python train.py --num_hidden_layers=11 --hidden_size=96 --num_attention_heads=3 --num_key_value_heads=3 --head_dim=32 --intermediate_size=384 --vocab_size=1024 --hidden_act="gelu" --norm="layernorm" --norm_place="pre" --norm_eps=1e-05 --positions="rope" --rope_theta=10000.0 --rope_fraction=0.25 --qk_norm=false --attn_scale=0.177 --bias="all" --tie_word_embeddings=false --parallel_block=false --init="trunc" --init_std_qkv=0.051 --init_std_o=0.0 --init_std_up=0.051 --init_std_down=0.0 --optimizer="muon_variant" --learning_rate=0.00777 --lr_mult_down=1.5 --lr_head=0.0146 --max_grad_norm=2.0 --warmup_steps=200 --schedule="cos" --final_lr_fraction=0.1 --batch_tokens=16384 --max_seq_len=384 --doc_mask=true --train_tokens=103500000 --max_steps=6318 --dataset="wikipedia_en"
Each number is 50 + 10 x the weight over its row's rms, rounded and kept within 0 to 99. Layers, rows and columns count from 0. The size before them is the row's rms in percent of the matrix's.

# up: layer 6 MLP up, 384x96, rms 0.141, rows 117-133, columns 0-95
# down: layer 6 MLP down (transposed), 384x96, rms 0.0527, rows 117-132, columns 0-95
up117 109:51 30 65 54 58 61 38 49 41 63 55 37 66 50 53 39 66 62 51 57 56 34 40 69 54 46 56 76 52 43 45 51 52 58 34 52 55 53 60 39 44 62 36 40 46 61 51 54 46 38 44 45 52 68 46 60 40 63 38 48 33 68 52 68 35 48 64 55 44 48 50 62 52 51 44 52 51 41 45 26 53 38 47 44 60 33 55 36 44 55 61 49 51 38 51 54
down117 109:52 50 47 51 51 60 61 23 52 64 57 57 49 45 54 47 54 52 44 63 55 40 36 33 52 45 48 41 35 63 56 40 58 49 60 38 38 56 68 69 56 32 50 53 49 45 56 65 37 76 55 46 54 50 68 39 33 58 39 60 33 37 59 62 45 52 33 57 56 34 49 44 59 42 37 57 50 57 50 44 40 51 56 35 39 51 50 61 48 50 42 54 68 64 48 47
up118 109:59 45 47 66 61 44 57 69 51 51 48 32 54 36 63 47 51 65 63 45 55 36 26 52 65 47 67 72 45 45 60 44 58 47 77 59 47 32 49 50 60 48 55 48 40 47 50 48 45 52 58 51 62 53 46 42 62 48 35 52 37 43 33 49 54 43 52 44 56 58 28 50 51 31 53 49 40 54 56 33 53 50 55 37 48 44 41 34 66 31 51 56 48 43 63 48
down118 097:53 48 39 63 40 43 39 43 52 51 57 52 46 39 43 36 47 70 58 55 38 44 63 34 45 52 50 65 52 66 45 34 61 41 49 38 55 53 39 51 51 48 52 43 49 54 63 28 57 41 57 36 49 40 53 45 55 45 54 58 42 36 46 66 72 44 46 55 64 80 59 39 47 59 61 67 42 50 55 49 41 64 32 62 44 60 54 49 46 56 54 40 46 64 61 30
up119 103:45 55 53 42 35 58 48 49 22 51 55 43 47 44 53 41 56 58 49 53 61 39 56 60 48 53 53 71 40 52 27 66 45 49 47 46 44 48 46 51 65 68 40 49 39 61 40 60 55 62 47 51 45 50 40 48 52 53 51 43 38 51 50 61 48 43 71 50 42 66 43 52 54 48 59 57 78 37 29 55 40 50 35 39 51 30 72 55 51 39 47 34 59 61 46 64
down119 092:61 51 44 37 50 40 53 54 39 57 51 49 35 43 52 59 44 48 41 52 42 45 41 50 38 47 59 58 53 29 52 39 66 55 59 65 65 38 66 75 28 59 48 46 41 28 42 37 44 56 62 47 69 54 51 50 56 56 51 45 61 55 53 38 41 67 60 48 42 44 60 65 56 61 54 50 56 40 53 55 45 43 49 39 66 50 29 52 31 50 38 48 50 45 76 50
up120 105:67 62 57 38 64 40 48 41 64 37 36 60 64 59 51 52 30 42 45 59 60 45 38 46 33 44 52 46 58 58 58 37 53 34 61 47 39 47 57 50 42 54 36 57 53 46 49 57 34 51 52 54 55 46 54 42 60 58 49 43 48 30 40 54 60 43 41 46 49 42 52 45 34 33 66 39 55 66 40 43 48 61 83 57 48 62 64 48 43 41 58 65 43 51 43 55
down120 096:68 42 53 34 30 37 34 58 59 42 57 40 63 52 39 45 36 55 42 53 45 47 63 51 36 46 44 68 57 58 38 65 33 49 58 49 52 46 61 53 42 51 45 46 53 58 54 54 57 53 49 61 38 49 41 71 55 45 49 36 52 41 53 63 52 71 53 70 37 55 46 46 41 60 60 45 71 52 26 66 44 41 68 37 50 48 57 53 49 48 68 43 54 39 44 50
up121 098:66 57 48 58 50 42 52 46 45 54 41 39 25 40 59 62 47 51 48 48 57 58 47 41 38 65 45 56 38 54 45 42 63 62 67 46 54 39 39 56 55 29 44 55 56 56 50 51 64 67 46 51 48 52 52 38 50 57 62 55 45 67 42 51 59 66 43 48 28 56 44 53 65 43 41 35 38 47 46 54 61 62 43 37 68 38 39 39 60 63 45 48 59 20 43 47
down121 104:44 36 58 59 63 48 62 29 67 48 48 40 47 54 46 58 46 55 52 48 52 71 47 47 70 34 45 49 44 44 61 54 49 50 47 58 47 45 57 43 42 59 43 47 41 57 57 51 30 32 43 60 51 57 34 33 41 47 60 41 54 40 68 56 50 44 61 44 73 48 35 61 38 28 45 35 59 40 59 50 49 65 45 60 67 54 61 62 44 39 67 54 46 59 56 45
up122 100:52 44 35 61 47 51 39 53 66 54 53 63 62 44 50 59 52 69 64 62 64 60 51 36 39 50 46 59 22 41 53 51 61 57 50 39 46 32 70 41 51 50 59 39 72 59 48 65 44 61 39 56 47 34 53 53 55 55 38 62 48 43 43 40 41 49 40 54 64 47 23 47 56 50 67 55 56 49 55 42 50 61 32 59 43 42 59 47 63 40 56 46 45 64 56 45
down122 091:47 60 57 57 65 31 44 48 44 43 41 40 35 45 60 50 52 48 38 38 41 60 39 38 57 55 48 39 46 48 53 56 47 47 65 53 33 46 65 41 49 50 46 43 76 32 59 56 43 29 67 43 65 59 39 37 41 68 71 48 56 48 44 63 49 47 50 60 38 50 55 61 62 41 53 57 64 47 55 56 41 47 50 45 53 67 26 47 60 44 48 45 65 50 41 63
up123 095:51 32 29 44 47 61 38 61 46 47 45 66 31 65 63 55 64 55 68 41 52 58 64 38 40 56 54 43 36 50 39 40 54 54 81 65 62 57 41 53 60 45 43 31 53 46 54 46 52 50 59 50 58 62 45 62 52 39 42 66 42 49 34 46 59 39 45 46 44 52 54 59 46 62 62 50 36 42 62 46 42 41 54 57 51 44 64 58 42 55 43 34 42 48 45 60
down123 093:43 30 61 65 46 46 35 56 54 55 40 72 46 37 52 48 45 43 47 52 51 34 31 54 42 55 44 31 58 53 49 53 52 46 41 47 48 34 46 53 58 36 52 55 70 77 48 54 54 52 60 35 55 49 47 53 58 47 38 52 61 52 47 30 70 48 69 46 52 41 44 51 43 53 56 50 49 44 52 34 47 33 64 38 53 55 45 55 61 43 71 39 62 61 71 47
up124 102:56 62 36 49 69 53 57 59 47 48 72 50 39 30 64 47 52 51 50 61 45 65 63 42 63 50 54 47 32 36 53 47 46 51 42 55 41 50 60 34 50 60 62 52 43 34 32 64 50 58 39 43 65 46 40 57 58 53 68 58 31 48 50 48 61 53 54 60 59 37 56 55 54 58 44 47 36 47 22 38 61 46 38 50 52 31 35 45 53 52 48 58 54 36 57 57
down124 088:41 33 55 57 42 51 59 52 63 49 42 54 55 52 56 44 38 57 43 40 53 49 35 51 42 53 58 47 80 49 37 64 73 40 42 59 49 59 51 55 51 33 37 51 34 37 62 36 52 51 69 32 39 50 60 57 41 59 51 54 53 43 50 38 56 69 44 59 62 56 58 59 67 32 41 54 55 42 56 62 47 50 42 35 47 41 50 53 31 43 54 57 60 67 50 39
up125 093:53 47 52 48 46 47 67 47 69 39 41 58 48 46 46 49 44 44 69 83 52 44 53 43 55 46 68 54 38 33 47 45 51 52 54 46 40 44 32 47 44 61 41 46 45 48 56 51 54 54 31 51 51 45 39 37 57 42 41 66 32 45 39 56 42 47 52 44 54 83 63 45 62 52 64 57 59 50 43 56 60 65 50 40 66 55 45 36 62 44 43 46 40 47 64 58
down125 100:39 44 55 49 71 66 57 47 48 68 41 30 59 43 55 61 50 61 44 51 45 69 50 55 50 52 53 48 49 52 54 61 50 41 33 50 69 63 62 43 61 56 64 56 49 48 51 31 38 44 52 41 63 59 57 37 50 46 65 29 47 43 39 31 60 54 43 62 51 37 47 40 48 53 30 54 59 59 73 53 39 31 46 51 44 50 39 45 44 62 40 48 44 30 53 55
up126 098:40 55 51 43 38 52 53 44 72 63 52 39 50 61 60 60 64 52 37 43 64 39 39 67 47 53 62 51 69 50 78 48 45 56 41 46 41 53 46 54 46 54 44 58 45 29 49 72 38 67 53 73 53 55 68 39 59 44 61 59 44 48 56 35 50 48 35 47 43 37 44 48 44 45 55 49 54 55 48 60 56 49 44 43 55 54 39 58 47 37 53 51 32 55 28 63
down126 096:63 74 48 44 53 48 42 51 50 53 66 49 38 35 57 45 32 49 63 41 42 48 51 41 33 28 59 49 58 58 43 56 49 52 53 62 30 49 28 64 49 46 48 54 58 47 59 45 67 50 44 42 44 48 35 51 46 56 47 56 47 52 50 51 54 47 49 50 42 58 61 50 75 57 38 48 38 44 59 27 49 70 40 52 49 42 54 55 64 46 48 45 58 69 80 41
up127 097:40 63 38 68 34 52 40 56 45 35 51 69 38 39 54 51 54 40 62 48 55 56 49 47 59 35 47 73 56 45 42 54 51 49 57 54 38 55 49 60 63 45 25 55 59 50 59 32 54 53 63 61 49 49 55 57 48 45 58 53 32 55 39 62 53 53 51 73 40 40 54 42 29 63 35 34 39 36 72 43 47 46 54 57 42 48 52 46 60 56 46 63 44 44 62 57
down127 107:48 44 19 68 64 47 53 61 30 43 61 54 74 54 39 51 45 29 58 46 38 59 52 41 58 44 35 29 54 55 51 44 54 55 43 57 50 46 35 54 48 57 50 48 68 48 47 61 41 47 47 37 61 46 59 50 55 52 72 48 35 58 55 62 56 59 48 43 51 42 64 57 45 47 46 49 36 52 60 59 49 42 50 44 62 53 52 57 39 56 48 25 40 71 53 47
up128 093:44 58 63 48 49 40 49 42 74 39 37 57 55 35 58 63 55 52 64 41 59 46 44 36 55 45 59 38 37 54 24 59 63 48 42 58 43 47 56 34 49 43 44 58 40 47 74 53 48 41 47 66 51 36 47 47 50 59 53 47 62 32 49 45 46 43 51 65 53 51 52 57 58 52 35 47 36 48 60 42 54 62 43 75 73 49 45 50 44 43 57 28 51 37 47 57
down128 101:48 47 33 60 55 46 66 66 42 57 48 38 49 47 35 48 41 61 28 50 57 45 52 53 38 68 34 50 49 58 45 29 42 50 67 58 49 57 38 55 59 35 56 41 45 48 31 58 37 58 54 57 67 47 56 49 46 44 45 56 57 42 56 59 80 56 59 40 60 52 59 59 45 49 57 44 61 41 39 58 50 43 60 56 51 44 41 50 22 31 56 52 50 53 67 45
up129 101:43 37 51 47 52 34 50 51 60 45 53 74 59 57 67 50 61 49 44 44 39 49 49 47 42 56 56 46 49 40 68 45 49 67 53 45 41 50 60 53 29 56 35 45 37 47 46 63 65 59 54 71 45 50 42 57 65 41 64 48 46 46 63 66 40 31 54 34 47 62 52 55 64 47 60 42 28 65 30 58 47 52 39 65 57 42 40 49 40 65 40 46 43 40 57 46
down129 096:53 60 43 43 45 62 51 36 25 45 47 46 45 39 36 50 51 54 46 70 50 45 58 48 55 63 50 53 57 62 37 67 52 38 50 58 43 39 51 49 50 25 57 63 55 47 65 32 32 48 30 45 33 60 58 69 52 57 42 54 43 36 40 51 66 56 42 36 49 58 56 48 56 63 48 48 44 56 57 50 55 48 62 32 51 56 72 39 52 60 51 59 53 61 31 47
up130 105:63 56 72 48 63 52 52 44 32 54 50 53 44 36 51 41 45 51 50 58 67 53 60 61 63 40 44 53 66 50 46 47 63 43 42 50 64 36 48 27 65 58 36 58 47 37 39 50 50 47 40 59 75 41 52 48 45 54 45 33 53 56 39 60 49 46 59 58 51 46 38 44 28 41 65 52 52 39 74 34 46 47 60 46 54 54 44 38 42 45 32 50 51 39 45 36
down130 094:55 38 46 33 42 48 53 71 56 60 45 42 50 53 45 43 50 66 48 67 55 26 40 55 46 59 64 48 41 55 49 45 76 35 44 48 34 52 28 47 62 56 39 51 43 54 54 42 38 52 61 48 50 48 62 51 41 56 61 51 45 40 69 49 32 49 46 64 49 62 58 34 43 61 36 53 56 39 41 52 61 51 44 53 53 59 39 50 37 47 51 57 77 56 62 61
up131 097:48 55 71 39 45 62 41 49 43 48 61 45 39 56 56 39 73 58 26 54 56 53 37 50 62 38 60 60 59 57 72 44 49 48 30 50 47 55 49 35 34 63 53 62 59 33 52 44 65 34 54 54 60 35 50 47 50 42 31 40 55 40 50 62 54 56 54 59 37 53 53 40 60 52 47 45 46 65 44 57 50 43 66 35 65 50 50 57 39 52 47 51 38 41 32 53
down131 097:43 44 52 50 47 48 57 53 49 44 58 52 35 63 73 58 50 41 58 32 52 55 58 52 56 29 52 63 51 51 67 48 39 56 80 36 54 51 54 52 48 48 53 59 48 44 59 43 43 33 44 60 44 61 46 61 58 49 63 44 54 39 66 48 61 45 61 55 52 43 37 70 60 49 59 49 42 33 52 46 52 58 55 36 53 43 44 30 41 28 42 35 63 34 62 61
up132 097:42 49 44 56 48 45 50 54 53 50 56 47 44 60 33 40 43 39 52 60 47 65 50 48 37 41 57 72 48 33 53 30 60 64 43 63 62 46 48 60 59 54 31 42 37 61 56 44 28 34 53 89 40 46 63 56 39 50 54 49 49 54 48 42 57 53 56 37 50 43 38 60 59 51 51 58 62 55 53 48 59 44 41 53 68 44 53 42 63 40 44 50 43 58 70 42
down132 104:67 62 39 58 54 50 39 48 67 49 60 54 43 51 57 50 59 62 45 58 44 63 37 43 49 61 37 48 59 57 58 51 42 42 51 55 32 57 61 41 48 55 26 74 39 60 38 51 49 53 46 48 42 33 44 53 55 34 47 57 48 43 53 50 26 61 45 59 43 50 50 53 56 35 28 32 55 50 56 45 31 51 45 57 55 45 56 55 43 49 60 49 59 81 45 63
up133 092:70 50 39 48 58 39 67 45 51 35 44 44 53 53 51 49 48 49 59 50 35 54 55 40 31 47 53 54 46 38 42 48 59 62 25 54 70 39 61 61 52 67 52 51 61 48 46 63 40 42 49 60 63 47 35 52 41 46 42 47 46 62 60 44 70 73 56 61 51 58 52 65 53 58 64 29 33 49 52 56 61 49 45 29 39 58 49 45 51 51 41 37 50 49 44 35